Part of a small language model's weights.
Size: 19 layers, width 256, 2 heads of 128, vocabulary 8192, 17.4M parameters.
Architecture: rotary positions, no biases in attention or MLP, tied embeddings.
Training: a variant of Adam for these matrices, 316M tokens, 4818 steps.
Each number is 128 + 32 x the weight over its row's rms, rounded and kept within 0 to 255. Layers, rows and columns count from 0. Numbers have three digits each. The size before them is the row's rms in percent of the matrix's.

# layer 12 attention query, 256x256, rms 0.0792, rows 182-255, columns 128-255
084:130147090130119165067155151163154111153180144121086139102155169140140095102102110151163136153107064079112118132136154109063105126122120111139104108173075171126183176118075115125173129168122136168058161080114168117110126091161121082172115184211168109145121133137135090091156127123112133122098102115157078157143118114161103130142116149129124111120147081150133142126087152151148128137170
084:168101146106110147189150154153109077123141158154145131112051114134127163144104071151141180117144162087155141165160144093122199060105156065138111129137141102088100082131138142147114165165157185140126101137147086069123089165131105143135135163048110151088144128115192142147140135141153123132168153073148109166184078190144140103144188082107169116118092135066107101073170098122091130079125
091:173123146107096063141173158148092115124165112150126153181112130125104142076072107089151118117113109109151149148133131106095149191105081134137166116110091137123175188133133134147120181120159083141100061137181075103141111081124058162159112129174162201172102078106132138118125134081136122090128131149144150110098117115070120170171137102065155170140172135148121132168057123064142130162128
093:098152150134116125209121090174095164083111181125115139193094142118182129130080079159120151123161118153122122127139142070074115092121146113109133131091128175096132129154150116169146128131157112188118084136103101114164158117119123131169161124098128157121116112062120077136127127049123164117121119159150144166112102149099138109126094105131180111161134048139127160095172155103080115102172
088:144131149105145145182111097073179139110162103167150093160111109113055116131100134145085164141102148086154114137097031101107179115165146102154109141115179140153191172147118135169121141104124198149154145120124105120139144121147121081179156133126160147157067105138134108168146081113172074093038171115130117115087180131093162152095174135122124103094122120153155102187147096125126181115081
091:137113133141123114220069088110182192138207050166139090113138179173138122089102112149145139101170117102150162123118171134148176120111095163106131103096077109101138091121173180107098193163152151129121148125155150098083088160075089082132156207094081119115156112111087088146159140097169139145070157119073130150187142173185107141127145119083123131101200093144158090120111099126063115104124
089:115102030140109136125170162105109112181168107134080128083146130114140126102154134129129141131106089068123105117137127130170146114143093107156149136163079167126130140131136115126108135131140121100129162098142112166173140152077213150143117125170150167151180179123140123145086119101127130091099189183139099095136157202123146112176147115137164125193115118120091111100155128178138041105089
088:107115190074170168158177139034141090105166102171179114085074130135178151100114125124079175142156209104130097149141174141119170056140143137095144133154126145116113125162088080137168142100129155144131091176112067079156142081127166116112101117160183171158095128076125130183089126107164077144099077129089149058111139160131137059074162125185095141151056109143115099116165094138091099133137
092:153121113150115160161140126144120148091097191068069093154135166104161098172139145129094122107117133132149125116064118106120075180124152100136107119141152120169153173141139156218124124128060135145119104144099104149152103149117097075134111117119149131123160115157152136154114083118114151155125119130123136194102133161126145132100134181180122136148074125152136159142089104080117132093147
093:163105161176153093078195129175095112101125161126091212161101060108108077098189080171163176137111102106160124179115080146098137121157096179122110118169144135128096104169171165107176132143131128145113126169179104087165157107142175142164099120151171148140162099135143114115182165129153153109108133136111073150109120140076126170144154093142152139139155145122159114086135130120151106139158
106:145169114166167156113132255193084162157115181103112119116125138140111118152112125096161126180129122171105084152189121123173105196099065140161103152124172160137146132087110060181077160127102154096127142075148127105149144130145149108080136158072176134087111121176154074156147110146140108154163103148156103126132160110133134190096105136170150181107140143157116084119120154155204167112111
119:171121116176105168095158157130143154084122144087147150100109131106168104120106131148209138137143092092078148142155150135094133089138173113132141073138135118141146107157091094129129132127146118160125166061116131068206170129166140114105125142153103138110130090161148117144140072154119071092133106056100185086104118161064126103122095110183110117154153177137051128091109146135106069103152
096:161117124165146151119148151127154157092136108082112130088123119121159116115125101134199144141144107106081168142152120131093113095131149124139096089171124153122122111129127117140131128166148152165142172084146130094195176107142157147111118142162113124128130095151111093151134095118125047082126111009105165092127126191073123100098119089154158123121157170155070124083132159144093027134140
118:076131136129151074135084106146123123167102135154098107188146122162105121159159147121078109134108149170180106145119116144146097179134127136156119187095119129116125167125157150134120125094119147093099089188143143185085104133113132129154153119108131125150135175105098121164104192102138180180145153200159038180144135101181129149135151163135157142099091072120174120157136131105158196141102
104:098132104155143156108119163151090200174115165144125118173129165195107092175143150096111105149082149190099099157126115149118121155100168139174083148092140132136156156105146107147140174137081116143083098136151108119159141147100121095137185147082150136095129128147143065152162099119165105177139127133160094151137139117131138197100112181170137154143138114116126088159135175167186154142073
099:117129143135132067119101087100111078147134146142112098169121141174065148127154138118076121149100119138169120133104109120142103161135097159167145201089104188128104123093155117144102122124052165082095130157107159160024127127105076168172129142106137117128109153110101176114078130113134183144102125161191053164113125137202134116154158142115159149108123077132187140149068085090168210112147
099:098102168120136100126126099088184065098074093123143129112077081111158141123101132111120102110149167094122142149123152098122140109179106094087187117133134114137108136169118161070122093118188141153137150120097137135094095156158136138114092106128083132133101122103038168159066175095077170061136145129102107119110114148135168053152136067069093115109094122098154159108151115076086088110157
094:158100167148106199137142130128165143113118143113225171121176111116170190094127117141099162151139120121116123111150161115095183129160124097050177056157126121116111115158107143065122171092162099166177138107126111097153139136155130178102145128171155173086177152148129158146169126138087139073160137130100146135140125143127188083106120118159068133145108159142081143072137153097117051127131
101:126048126134111120106115146103160076059127129128109102143183103080089107096120097144155110104149123090160143147120121080111126121145094145131134087155122131133119143156108161097093104141167163144156219115129120088123157124072172111173110167187189143147134100141092120114156139143121088064139145096095171077138117118075142113061155130136137133133117144137111137133213133173037020151118
106:072169093111152073155109087139113102128120123117147099171138124171134157158145165118097113103129115163183084107151117102161122170166133146221110212117147162123132101089147153125128131125119218123120099120148150156081092109102139112157165150109126110130142158114121202165121177148134188164154146206155074155118138130204106112093116126147196131115149062130165105139089125106158200119167
104:113125128114127129064159106082102126050176100139088177125180096095086101084182105194141202092140137078152130136170105145118180147157047141141141068156135128136115107121141176107162111133122116149132218143144134100105116084148147110070074087125108113151112090145169118071171137113130123101122099107177152128168137135074133115113145104086171077160133198114159157119128138155066125163134
093:148091128084118112091132154123141135079171129140132103126162136094148157138104126160122140126113161131096144055165122115110113131140079057075106140211114081129135155096143119131094059089071171154178128126153108092124087099103178142139061084098107120083069090156142100105087139102063059066165073104143170139156103123203161103138117098139143169134097125106124108122162144086128125077118
090:093121114093137117112127136139141148160113129126156132113145146144211084145140110125075144117099202136123175113119119180188106114154200152143113192174118073128156105131119161159207148126183144129171091186121141092121117209106141093117198122057178098197177150130205157138161060143155147142161084173159085133158137107109091137109167158157118124144122117125140145208131094108125148158138
093:181124133119134163029175145158161090129126089078123137150123081145104166116147142125127136137161139083104107115155115124135133025093069192074136123165119105136115136162123124118079074145119111162119198056123083094084131123181108115056117094164113129093065137118091114132136159145065105092118115081102127116139153171146119048144146066144062152104088157107178125135159126132147137102163
098:129121134173152093138148122147097140114136142148110103102149213124108113114167160151135133064190089148144115097129118138118112089121107154128086128131119167145157156105094123157099143112040157128102084178128127126087071187096093147151090135128112125142127104163125180104101097133071146121061158081088154136149162095130143102100097160072185107094112136107094148176146088157146102170146
093:116148099126120169156097119159130129129066126093187113174077115133113130158069194150090114137111144140147070130117180076135096075135157092072116189174137173142113099150141084111101163162090098140056134124124109171109180163182169068154156076135140111111159115165086130125187109151162159134136148166130057131135150112068119119095121139130144104135130196102123107121132119134107120168124
092:107082147062153122097118126195138115134084075104083138118140200152148131156115143125116174197128171160099186116104135135142068167157159101186102094136125119149127110160126137123170111123093096152087175123131132119127163160154170147150203137139095114103147120135155147111099197118105129192102135108176140087120101059132122132062098166162115093108114079180093106134116123152155152056165
101:127125167135177149177151133143129117117135130109102131100141155133106151167099162128152139090160122094134180127121127122090150117084104125168092110114128126088171107159122123103136114101149181196190115191133160177100184112118157100202183131157144174153081052117123136148078088096140073113116171138112175129122102138122190152062059099129179137148144151097162178117123138163107142160112
093:116172097113139131143110123112160057103127083131164089105111131092100176118134146147134128103115115128101055174152141092152119103192151100137080227093097142107120083144146116166146152157105151082096116096086113147100157100083092129081135163049159127150124136131133185084119156053170133167095108185132163099090170151176081101108118146101146113134085135138134081110050086120122169142130
095:110165127131128101146074117121167130032131090183154147125141139123119098067072145111164108065130116096127108123173097109196153117169112094169117178174130184134106074086112138076161130137156195113141119169115148161094151124067163125154111124091196152165149121181110185131153158111125128128150079158185104126160141096113094174139145083096200148119165124128157108202156040092085137168118
097:050116124160098092154094071139132155126108131131096172109121158145124126129137119094115133140092132092141160085121165074124124171126128109115172197076154144104158170125149131171096132072138119076125103145120131162113146207089091153105163168042124087131147162150151154122140095053151167100098105125130156132148129091089135135151146188106132086141112112132149120214137110101071121123051
096:126155149103157099153118076140080162151104148087161160177143112134113134157138115110187097112074117073165101187135180150102109120068140132168110156104114135161077178089111108097118078098128177108181088186142181058168152135170112121156131109109107069103115090098103137145123185168125087160144071086141178079130113182134166176143146080122165120128163112082144148092107136129133190152138
095:170178118126145134183185123077111123109127160128095116091165156113048145139140114121150137126133122162127075137234105107114168116192119101180131179101114083144142093047083133096147152192129199193101124070121088096102120088109117100091159158120144172138152153147064099158082153137116127097101048155129102126125170143155190150101119078116104120102158194120124153160095146092139163133125
085:198121133166094184124153150078128070154099091180136159124184092103136180139084110084147126129062089163117168091157133123100112123159129154177162127104132105135145164101131081148099117130123115147102129119133075147104130140127169188130109120134111119170110098111107109095095137151053147170130093156171091074095133152129162140095049100106101111192069115162096122149141134105191093107154
099:162094121159125120158061087103112153109133084117168118118130122099152107099104107170130118106100107093109177179116123159097110159133127126157086109117130175163128181123174132142146180097126092113152124102097130152127150120135074207175122118067119149165128120167102129105123081114149120092030135164106126139084169143100161105105103086140112162151137152149150133035096112130088110064126
091:106154143133112191102100123127171154132165116194155166144102117114048109159121185139150101127088183183157092130101155149122128112178071104145129140148136127092186131132150105154134173121109083160114124152178168089097109171121171172150114128147135156145145108158199114136155149167125139122126148154164145147107085128114121090075124113158094051168115118148186137129147090131136134100175
094:155079150085084119137081127208113163095101140151121187107100061158119089184163143106096200164200152112148123164074091072120192168209145131123154105077096126119142138190168120152154146104164079103173103152127141084156108172079113107135141118160118142121074166111077115155156104108143112169208159149140155175141091099120082134081148143117138155138161141106092141106192109137144130097083
092:150132106044098134150180158197103179125205126092051136095146143164120119155099145159115128077156115156061131175133150119116136058091192119160166131153160110126153153113122128095146144095103169119124148138198196097092092117099106121155143105135128169130057107101129077069148173091103140113135064115143153133136108155098090118148079116130112162140118163102156105145122142141124128087168
090:103132179161164103097077060155150089100114069086163133102167207113128108118045127111159088113068116097145158167132125083127101148111037125151107172103165167155152131123087132085121126144139227115156166117130159168135179077175069127138141148086181104141124140120143108196145115142153123126131130082124176118117152166059171122107097067137148181125156125094153132130110167110097173111143
119:189169114140043161066149145139164081126095114120115177167096099146204128085099153126151115132143121080126145171134157144122114122097081103103098062154145128170100089128086132104058151185148105133117163094156102113149128085161136174063117140193088140066138159184083122144129177153083153098135133099088115107105060135177134113129103144090090136128066136137112130070137134110121117117132
079:145147156185096139120132088140135186102122180093098153165131149126083119110114151144129134114124091086142073097131151093098080220149144135158118139126181058115214121114115143096082110140116110143101093140191154131175094130104140057081142131123098093065108119195068126142102154160127115093197143126119108152175131151218138185149100146134130096116134124189120106100153217077132140070138
097:132082129160171083153124125160053193127139094148123110173097158189125141109122112178159174147177110206146111098208110106137095128145140119126135136117049154091071129177125150138134095072120166123147081171098131104084132124051132085150134113140150125144106150118163122070132154113154171130095062094183052134092136076097086138147215140105153109068172089097134137189131071118108186096156
058:092156130088136135138104087099183113092172122171034164093164166156107131126097116100114108132115146102153105140082095154165151161170067165165120142084103098111145089118138151142147158187198122196148131154129150192132099108131050170141138173113142120106166176183134120153109171108193151074115186157114155148120170138162135175167137124154152145114112100165153088159077131089130132131116
072:139114189130112113146144118117136125116151114095112135101098111105162117104146115113198131135101185049115152183151141117151174164081150124152124055109106115081129118113096153081154157124098139079156131122143139113149185113117130164168122143143133110164084080133184143146114047137102054080146132076171148082162111179102142063093150093099116139178101190152082090109161134105088129165134
099:129142126093177124151108078130103153120142129150159151095151177144110099127128170126122173076034109128126157084139083069170136124133115137166098169103137151094131129096134120071073111162111148112194117182100192187204106088088169134176127118145091147147148164064119147146117170146154132097161154141118093156148128083138158174145138139152124151126169096145124099131094138155152122084082
087:151166142173129122142026062099133133148110138125125078174134174101142149110199112141142136136083146151109215102124086146072089116093082186165135103080169096137095177077120143171124088118169161126138115133185123064163088141137079097120140144098126119137144133050134147165081151107121121130018124146095127155130206179125138155177137141120086148162133118104110124128122132103096182096118
089:134124136069094138085129136149139144093156140141127134120094104133126133157163074118104136098159167123208133119119110114120176126113124173125142103100177182144164178165147136167164115061160079118186098208163161091052082180090111152171052075153132099067108117078135088098130098117118134110059107118114159143076145056110124060153148123117083164173061050097122115160161118138165134096149
084:140175108125145070061088160168119176107145093160108096118125184156153073114115185148154177157157145156122173145111110189116040155078108135125105169193101112101138181114086155178099168093106194146104136153124153121160124073157112182073121080106106117128091111144118101120141075156141127108078121131091137159123121142169141174124105133145113153027118134112116150192050110149096151115168
089:090152175128134123135181157138139159040185130163145123117053078113111079070098106111107154137121111101152068106116167144096106092137117119137099129154148120107197146160130099161115125199115141155059075162171125104232114117174135139174143121130122089122111073104130108149108127131178118066098217089135095141197141140075140107105092094148157127152139139124131172107121119096129106113132
089:172158161134077143111120154139082149129160194137147127136111104136092158116086142129162168124105125202101148155085166069121131113099155083186146085109163167111122104138093079103135163125075083092136136115106201144180134097065129169047150140130140113095149193144152123143125152217125120192177138146141127113159104093083093135103100125094094180080096143106103087091088163105168165095151
087:120141092119093122024163073141105149128105123133123119118121152118106046140142116175148106100067172093137144101135078091116196086108087138098136132158104092160162128119115170169142119153148143114185104172121188072076137116157123100164102094116091141121134126112151101138090137131155109075110114131138133151128095171144128065146198086160113131184099186137107143120195101127164112098136
085:144128131120151117163114159135118131155163164184070129027161152131144090125185128083149135107128142110113135081154129157123127141168152118182186160156113113134202074140161092093051129152103078092124111144114162197109150140059115152135142179151176190204165122094067147116153151036164158118138135163156086135154152156137095181152103152124150082127170077130107077168153123134142077149108
089:139091175139177145098106126126114087124121154130128142120168074150141188096167092165095163158180143141115115135134050139126203071121185124116172077141137106163078091169085109065118152119121146103168123115087174096149099155124153098135163142191096144134155192122100176167113140172113141175152114140150121117149124088173122109113145166117112138134067194097110144083122124126134126143137
092:148136096131142153122168155124113146129120115104100154124099079092120089123158158151126139130080142129129153139103136152098095142182143163097109120142096131180110137135137181144076154119152093112087136062154133157119118107103132194176160161089089059172094166124144118127123112059114129057165106099133106139148127151140160183133183172109124086122073186132099172129064078108147139075121
085:126150124144068167053094110089134157157041168106073164131127125132172136125105145057133147084163161063178146170117119153113168131115196094155132126140152090130131130076061148141137147144144051111068140157125088110149152142181173121109140160160085155139167064156149110102122148111159185149178134145153097101158149142208103135167128067113102085147096170121135049123141147194124103191167
087:128113174109164103186172089123132108090114130126129116096122141125102108113132094106124132132163113160118073133155127158147161107134109160137162178099128104165112173146139130135120122116157108154121122152046166120095110151148056152110094155150140143170095127143172162116121138078118158133101127142178149180086159090164143137141103100155122115162151095165172114186056031121102096121132
093:116119086138168092113118138099128084130129116107093074145153108164103095165094164112140162179101209191120139118180134167119102055151141140075107171137104092115133155139125138100127137148112190121108115113054073143138157128144162160056150117109060111128140103113149147104099143046150076125151118145078142117152135149095074146210155129125102023061115125173076104160160105137111087145101
096:107131134157118140121076164103118092100124106117130138149151091127102117069213126151124166119059163072164205186148174194145050165106142160118112081093169121149143161133090160117123146081134218128149146163137113088057109114094123177117162131133162105168150173132120178136163150140104074083101193145063144160103089087123132130138178099137087055125118152140186146103134159162107154101123
084:183105137134154120131122057086133166185142054104131126146156079133197143153113120108135108115122152183130145174162130129146112168068111188128149069091127150141163146104140142119197137100053111093117078158204167156106165144146132082114150115123159105160100116134128140115095118114107135114098164142089123110130129134093131154103104109021115174196117163141121085104105098080103117129124
097:095144137158146075098070148145119112132092091101121107140188107102117128124177162160132140170104130146131105150131097085084087141123115177160167148072106169089073119143138080102083123127054214163176138130123055100168089134185125114206125085107117158084140150154076118148162067167133114102086174139107158095079140120104181162123035107168149113135143107137115114145043115149216055183128
085:142107088147102113140108144126110191121136100096180137133126153131062152154114077193112112134144094126119103152123115054106107162154066151112151140162102130195125165111155096175150181148198206187116110170173116146112072198109151052158114125094101138128145075148129107132099085160125172126145110141137104159093110119097092181125183176105146169146183111149131106189131098100111157126120
088:120115146080112133101111109125089157089129161085109172071130156163134122112071106143112141172114146035099228155201192135124172084110170156128107143105087177165077127080122130200148147115108203111102129118103192129152124114135155190108113093095108053138093166136173097131121124121112165121129098134182069155111105076127170080155175088096094172068079147153099120142102113126084231161112
088:157160169077095097105061144216137091090142154174116147111083139152162184148115133147090132153131111081143097157130158096097156097122162008123088112179142154104114117154095141128118122151128138124129106108114166146158181145132101138159128154105093106166091149111082087068200080141174102130088138144113141139120152104162095081079146101188125143145089165106107107145193140144135161149125
081:173073162130102179131099138171132108190129105105100105123169137149154117111193143164160089124068148173107137139122172129155126090152107148114131099075120101120141108110140091105143128139152160094133119140116107110116118129112194091163144134117164126150148130072168188090106110156182155116113106087124109167158113093165123136207128139128138179115155157073133084129097172119172107079131
096:152129112144088145125108122136179172146142141104141127180145123178173170114091146114168089111165111057140159168140163089143140114093123116196119048152178129108131124133098151159144136088121128097231169181151158121132118118102195163100095097129090106112162147122134213121155153151105106096183150116074143128131125141102153110175135076133143157118150114152107130045139081141068126136146
090:137057113163111137151136071097107097182080096190140156120115146116174120161154068104149105123144183137111128116158150122107093124159141143195146123136161163095087110087141128095115138147153153162165118074150039134028107142123160076058153152115191138153108094139110075116164136124138103126134094099158115099146099155113116155162157159194116156179130142154105128143201166144131152181085
092:105096087144135160101089175174154138176137180106118165129142147085144147180121120181116126114094210158115132156150110123140078103160135196202163136224187148089123085125073113144155119139139149111162135144124119113056108122169187099153126144147129136193175133093153127176160104206081109076130071143142102145110103111122172124120101139171123235186097159139105101128145201096199137119111
092:135172149141122079109123161200143059108108176085109083201106105147208197178089119114154145113112174099134184148132124135149058201117143155188143119138095104062100106152115114115116137095099102099137124134140111144118171131178161117074145107044101136157125203087093150163137124087105083122121122210139135111138130147134086170156078086147130144117081210129079111159163108142124118077087
090:132144132120193108147124097130178104069148102120093097101096142136098131116139117153150159110211060023182134185109226183126150135111114201109105113173149116142110097205099165123111131122145202159071147143180083084141129107156101105071108120125089087136112063159132125173178142148135114114105108144080130184105134147140147126135122107177146115110117120121125113102137137141130097145151
090:139159134102101108123198136083062200153133188162109178093110097112113106156128142111143108094116164130114108166136110088151111082137176104115095123129179178121105117100130142143142137148088143079077085098204156147167133117152135131064083072141126081085081145141118126124113155149149125080187089071133118104178161135135120114150122122076105186124141150139075050134174196115119111095152
087:169153105110111154181137119133145143174057085136135155087120183132129113095104100156116238143139107117140181168107181098160144190067115095147109082084133147116119084105106123154114163120103093093109110141128117109175155133085131148123120110078134155131142209176120135120133159140137119144100132144173081097169097083124110081162148084196116183147118113088163135141096124146134159105144
088:159078160141135187107116171170108098139142130122150124128061140130098146118080131105154093149093092085119138143117152073129111079183149123120118148105112106053139098137145116089117153140093145171144166105145117169128117119065142139154127161205185120104135165156096072185114104087162117124139183084142158139133108208092088146061123130162173053117170080145074179104127148137040106178088
092:138128196183105184154129146106116147160093163147127158114090157145115134153098139081159119107144144074112157139139159141105127119101118167129136133136143133091119090105114121102124134098071101109080161066213126167114185191134181136068062154105197095107095087188121115102195122141115121133119132088134126052146147122147173164110118169113120173097141118159156113098136097175074145233118
087:167189131155084113144121167176116143172071169097138197149109138148127154102118112119147121199160112090216114112106157137112128097124108128159123124108110108123117180130099144095140112095138060128096131073126114143148173109131085098125138127090145180155123168111100101154118110112105094116132078130146185148083145167125130167184151148139104150152172141090067112066096154130173154129167